Each number is 50 + 10 x the weight over the matrix's rms, rounded and kept within 0 to 99. Layers, rows and columns count from 0.

# up: layer 4 MLP up, 320x160, rms 0.0892, rows 204-213, columns 0-159
# down: layer 4 MLP down (transposed), 320x160, rms 0.0768, rows 204-213, columns 0-159
up204:53 55 59 49 54 46 26 53 50 41 25 45 52 50 63 63 53 54 58 42 57 54 44 51 61 46 58 54 51 47 58 68 55 63 46 53 52 54 53 56 50 52 54 49 38 45 62 47 48 55 42 56 61 53 52 80 42 48 60 58 56 56 44 54 75 53 53 57 52 55 47 45 43 46 44 61 47 61 46 60 52 49 42 44 56 35 39 58 52 44 55 31 49 56 63 43 58 36 38 49 53 54 42 48 64 54 35 52 49 38 48 63 30 29 59 60 64 42 46 48 34 46 33 44 26 57 44 50 34 68 34 57 41 84 57 42 54 51 55 47 48 60 47 44 51 53 64 41 60 54 38 52 55 55 42 63 49 54 48 58
down204:47 34 54 40 54 40 46 46 50 74 75 63 49 43 47 46 58 55 42 48 55 52 49 53 44 62 48 49 48 47 42 55 65 61 50 39 49 62 49 53 41 31 48 47 47 52 59 45 43 47 44 37 41 38 36 43 62 45 30 27 47 48 56 43 39 42 47 48 47 51 44 65 55 69 53 43 51 45 60 44 47 62 50 49 55 52 54 52 49 51 62 62 58 53 55 49 37 52 44 78 60 58 23 42 53 49 52 44 41 35 61 31 55 60 68 53 57 57 47 53 52 61 42 46 53 47 55 34 59 47 52 49 26 56 52 46 52 49 39 49 64 47 58 38 68 60 57 47 55 51 70 36 55 37 64 39 43 52 69 52
up205:56 51 40 48 50 46 46 48 57 42 61 58 56 46 49 46 57 47 46 48 52 39 46 31 44 44 30 44 50 53 53 49 49 47 67 55 50 61 60 65 46 38 64 51 42 57 50 46 40 53 36 41 42 51 54 63 48 43 47 46 41 59 51 38 53 45 48 57 56 51 48 74 59 38 45 49 56 60 59 65 51 53 47 60 51 31 45 56 55 47 48 67 60 52 48 49 50 50 51 43 47 44 46 47 57 51 51 60 57 44 56 40 53 46 43 51 55 39 57 43 65 42 49 44 37 44 54 48 61 64 52 53 39 52 45 64 51 51 65 48 43 64 70 44 50 50 53 53 68 49 45 54 66 49 46 55 52 47 55 57
down205:58 51 48 48 49 50 53 53 47 42 44 51 29 64 34 38 55 50 54 58 48 56 43 49 52 37 59 51 52 58 51 48 48 45 48 48 63 54 58 44 40 49 50 41 44 52 53 61 57 43 65 58 51 68 46 47 45 41 36 48 48 47 62 46 32 46 49 52 36 52 46 46 49 36 56 42 60 55 42 38 46 54 50 51 46 54 53 57 63 43 46 46 36 56 47 50 53 57 49 48 46 59 59 82 51 40 61 47 52 55 55 54 49 50 61 42 51 36 57 65 45 52 55 63 43 55 64 44 58 51 51 51 55 45 50 61 50 44 53 62 69 42 37 50 53 45 45 62 41 56 54 47 41 52 46 46 42 52 39 45
up206:54 49 53 56 44 42 57 41 47 36 53 51 53 55 49 47 67 49 32 31 55 59 45 39 56 46 37 54 48 49 54 58 60 54 46 46 59 58 74 46 52 35 50 46 44 38 47 61 52 60 42 44 42 74 42 55 44 43 58 56 50 63 55 63 41 42 43 53 40 46 34 59 51 40 46 46 50 39 58 35 39 58 55 67 46 54 33 52 61 44 61 61 55 59 54 59 53 59 43 46 43 37 43 50 62 32 51 51 47 59 62 48 49 42 40 40 60 37 47 68 62 59 48 52 50 54 38 54 46 36 59 43 41 47 48 57 63 44 60 66 45 41 69 42 42 53 46 68 51 59 67 35 48 50 37 60 38 56 47 49
down206:72 40 38 39 53 71 41 40 57 51 50 43 26 53 39 46 41 58 52 67 52 56 52 51 59 48 66 60 49 61 65 63 55 51 35 56 49 48 44 55 56 44 43 55 48 49 56 56 20 49 41 50 44 38 45 44 62 49 61 59 62 37 50 53 50 30 62 43 67 37 62 37 47 58 48 71 45 59 42 58 60 45 56 47 33 64 62 51 58 47 48 52 45 49 55 55 59 48 63 57 42 55 59 61 50 51 49 68 61 46 44 41 34 48 56 36 43 44 51 30 49 34 43 61 57 42 80 33 49 56 54 55 42 68 46 56 37 63 38 37 44 52 51 53 34 52 42 64 47 40 44 59 38 48 61 43 47 40 54 58
up207:64 48 43 54 45 29 45 47 58 49 49 57 54 39 37 47 55 48 40 48 49 46 73 42 56 39 58 64 48 49 48 63 42 50 41 60 57 44 54 57 42 45 56 57 47 50 48 46 47 31 35 50 49 59 63 49 45 46 29 51 56 65 51 39 70 59 54 55 56 48 54 57 59 44 45 64 51 40 59 28 41 48 53 47 39 43 52 30 46 47 58 57 63 56 66 40 54 47 60 63 32 46 49 42 55 56 51 52 55 48 50 52 44 45 34 43 47 31 56 55 42 59 52 52 42 48 41 43 17 65 33 66 36 66 47 41 61 44 61 62 48 56 44 55 66 49 57 61 51 62 62 51 49 48 45 65 35 44 54 44
down207:51 60 55 53 47 55 47 49 45 58 57 60 38 44 56 45 40 40 31 48 49 64 56 54 43 71 31 28 65 44 59 60 56 45 55 56 34 62 45 53 39 63 50 51 52 45 44 65 53 59 42 44 62 50 41 58 51 44 61 35 58 51 62 67 43 42 49 46 37 46 76 50 46 54 44 42 59 59 46 55 49 16 43 58 59 36 45 47 47 53 38 42 51 42 52 52 39 34 46 45 52 51 85 61 67 51 41 31 46 40 53 44 51 52 68 47 48 45 59 55 49 39 43 46 53 45 60 35 46 48 64 63 44 69 37 49 61 52 37 47 73 53 55 53 40 47 37 58 45 50 49 78 58 43 48 52 39 49 59 55
up208:50 49 40 55 52 62 65 41 49 59 45 57 66 55 56 60 59 64 58 38 26 43 42 58 76 57 37 45 45 61 60 56 49 38 47 45 43 58 60 53 56 70 52 55 56 52 56 44 50 69 67 47 52 52 45 53 50 61 67 62 65 53 33 58 61 37 51 50 44 54 46 47 47 53 39 40 47 46 49 35 50 57 43 40 45 50 29 42 50 39 45 36 28 39 49 30 63 45 44 49 47 60 55 58 56 40 51 58 40 49 44 69 44 60 40 52 63 51 41 50 36 46 52 53 46 68 45 49 33 42 47 63 51 56 49 47 58 57 58 47 45 56 57 42 42 38 42 51 44 38 51 51 43 49 38 65 54 49 46 66
down208:40 57 50 55 59 48 57 40 59 41 50 43 52 51 42 45 45 56 45 60 69 56 57 52 33 45 56 42 48 57 47 48 47 71 60 58 48 65 59 28 49 43 50 51 56 59 52 62 55 56 47 68 59 55 30 45 46 47 36 63 45 42 42 49 67 54 50 54 56 42 45 54 54 68 54 59 55 36 38 39 45 57 38 55 47 39 49 76 52 40 36 44 48 56 39 54 52 60 52 47 48 31 81 54 50 55 53 43 60 43 41 43 41 40 41 56 47 44 54 47 36 58 52 63 39 57 41 61 76 36 48 46 60 53 64 42 34 48 50 45 50 29 58 46 32 48 46 56 40 56 57 51 39 48 60 60 53 50 42 40
up209:55 62 44 71 49 51 63 41 47 76 52 47 48 52 69 46 40 61 60 51 65 48 40 44 63 37 40 56 53 29 66 60 38 56 51 45 47 64 48 50 66 62 58 53 62 53 73 42 53 43 48 35 44 48 48 52 42 61 64 58 42 48 42 51 52 59 53 48 59 43 42 41 50 51 29 54 40 62 44 39 42 58 54 39 58 47 46 51 50 62 49 43 40 47 46 53 46 56 60 43 51 50 45 43 56 54 52 41 43 46 57 56 53 61 48 45 67 50 51 48 51 57 68 46 47 57 54 57 39 34 36 57 44 45 54 51 59 48 44 57 53 41 50 45 50 35 52 51 39 56 44 44 54 59 49 48 54 66 40 45
down209:48 57 52 42 56 52 52 54 61 45 40 49 49 61 39 37 57 42 45 48 58 57 51 52 51 64 40 50 46 56 56 56 36 39 53 50 48 41 47 60 44 46 47 55 49 62 41 46 54 40 40 55 39 49 47 52 49 39 54 55 59 45 67 62 50 63 67 33 56 61 38 66 53 48 64 50 52 51 57 52 51 52 35 62 49 50 48 47 70 48 42 60 24 52 46 53 50 63 54 57 44 49 33 72 48 65 53 56 40 54 40 55 44 46 57 45 34 40 41 62 52 50 51 41 55 50 52 42 65 46 35 43 53 47 53 57 51 56 56 59 53 48 50 39 51 46 44 66 52 48 61 35 38 41 45 50 47 56 49 53
up210:62 50 40 40 53 37 44 51 74 46 38 58 49 38 39 48 56 49 54 62 35 33 55 37 54 41 45 68 51 42 67 43 57 62 38 59 63 56 45 58 48 46 48 38 52 68 49 43 53 39 60 41 54 44 42 51 62 40 52 60 49 35 31 54 45 59 53 69 59 66 48 57 42 46 52 42 51 57 58 54 46 42 44 55 47 36 50 59 46 45 50 52 67 51 56 66 48 48 33 61 42 62 39 36 43 53 38 46 51 50 34 59 32 37 58 54 34 60 42 31 61 49 52 48 44 58 40 60 48 64 49 58 31 41 46 50 47 58 50 48 36 32 35 62 68 59 49 73 66 66 53 61 56 55 44 55 36 44 72 55
down210:44 61 55 47 52 73 54 33 28 39 61 58 38 63 43 24 60 59 42 53 62 58 50 45 47 31 55 55 42 52 44 55 49 43 41 70 58 60 63 50 44 49 56 36 27 37 48 67 54 47 57 57 42 53 56 50 48 60 46 32 52 42 52 71 60 41 61 47 32 46 75 52 72 48 65 34 63 53 54 36 50 24 63 69 60 57 53 57 31 49 43 47 42 38 54 46 34 54 44 58 36 58 33 49 46 50 69 47 50 50 68 45 34 50 45 56 45 63 70 56 39 55 45 55 42 50 69 38 48 58 51 58 59 48 35 54 54 50 31 60 29 31 40 42 37 33 39 57 38 44 54 53 55 43 74 56 67 44 33 47
up211:63 47 60 39 58 50 43 48 70 48 52 52 54 41 48 33 49 53 37 57 45 41 51 42 60 49 64 53 45 54 49 62 58 56 51 51 49 47 51 42 31 65 54 27 53 41 54 55 49 55 42 50 38 44 42 49 53 50 43 50 43 53 47 47 52 39 45 58 40 49 45 55 38 45 38 63 53 52 67 54 43 54 42 47 47 48 52 45 36 51 58 78 60 57 44 44 46 40 44 46 55 46 49 41 40 59 29 53 62 36 53 48 48 57 58 30 48 42 61 46 53 55 52 49 51 41 41 44 28 50 54 55 52 42 42 61 59 49 47 63 43 52 61 44 53 43 63 59 43 43 61 69 53 52 46 53 78 66 76 51
down211:60 42 54 55 60 57 72 75 61 41 41 50 46 47 51 55 59 62 64 49 54 36 55 60 45 48 50 52 32 59 64 54 39 54 63 52 58 50 57 46 46 46 55 55 46 52 47 61 50 56 53 35 44 49 48 32 45 41 47 51 47 44 52 67 47 47 51 36 45 46 22 53 46 54 53 58 46 49 66 40 49 62 44 39 43 48 63 39 43 46 43 29 38 46 64 62 51 66 49 43 48 58 57 45 58 53 37 58 42 67 33 49 68 50 70 59 41 57 48 58 31 40 57 53 59 52 49 54 53 40 44 54 50 63 46 54 39 39 44 37 55 51 44 45 56 43 38 58 54 44 31 54 43 44 48 48 42 75 51 48
up212:48 56 36 29 58 66 45 43 54 73 50 51 56 39 62 50 43 50 58 53 51 41 41 34 53 45 54 64 38 38 33 43 38 52 55 47 41 44 46 60 49 54 40 62 59 58 58 33 45 55 47 50 47 54 61 43 49 50 51 55 37 56 42 47 55 62 55 47 65 43 50 56 57 46 44 45 61 29 58 39 58 57 55 52 53 45 70 40 47 43 61 50 59 48 39 59 54 36 33 58 42 58 45 35 50 46 23 50 46 50 42 46 49 56 52 42 37 51 58 63 40 61 54 47 58 58 51 47 47 62 56 63 47 47 51 44 51 38 53 60 46 57 60 39 57 52 39 39 42 66 67 47 50 48 58 65 57 40 51 54
down212:63 46 44 47 53 48 50 37 51 43 29 48 45 66 32 49 48 58 46 44 42 59 64 53 52 44 49 56 57 61 57 61 57 49 49 45 49 54 43 44 51 40 53 44 37 40 47 77 49 33 55 47 48 50 57 64 35 50 57 54 57 47 51 54 43 38 48 40 55 48 42 40 55 47 67 64 58 53 60 58 52 50 55 51 52 56 45 62 40 55 37 56 44 65 57 59 58 47 45 43 38 38 57 38 47 48 57 55 58 54 42 61 58 56 43 43 51 48 45 60 75 65 43 55 47 50 49 42 69 55 29 55 47 62 44 56 38 57 44 50 57 44 60 55 38 31 41 48 45 41 49 48 65 51 40 52 53 50 37 49
up213:45 71 44 52 47 41 23 58 45 46 41 36 51 49 59 53 40 36 32 35 69 53 61 33 40 48 60 53 48 38 52 51 40 61 48 41 73 55 36 65 59 51 43 47 53 49 55 47 36 57 41 41 56 56 56 63 43 22 57 48 52 61 51 52 52 46 50 47 50 44 47 67 61 49 30 55 42 57 53 59 72 42 34 39 57 56 40 60 38 48 57 60 65 45 51 30 43 61 40 52 48 56 42 38 61 54 60 57 45 37 58 42 41 46 47 47 54 54 50 53 41 57 37 54 41 46 37 56 69 75 54 57 37 36 47 48 69 71 58 50 41 49 61 44 57 53 40 45 53 54 50 62 56 51 47 70 46 51 55 42
down213:52 49 57 51 44 56 52 57 45 45 51 48 38 50 49 62 59 55 40 72 51 66 50 38 44 44 46 49 59 53 61 59 65 62 58 35 52 50 42 43 59 67 54 47 37 50 50 46 52 37 34 42 45 61 49 42 42 44 53 42 54 39 38 65 43 62 40 46 65 64 31 66 58 62 50 52 47 48 36 56 30 58 52 50 58 52 54 48 43 56 56 41 54 54 62 35 56 57 50 60 30 66 64 36 63 53 55 54 49 54 67 51 45 54 59 44 44 64 47 30 50 44 53 50 57 53 47 36 47 57 36 52 47 41 48 29 52 49 41 40 42 48 52 65 45 47 45 64 42 57 49 47 41 57 41 43 42 42 54 48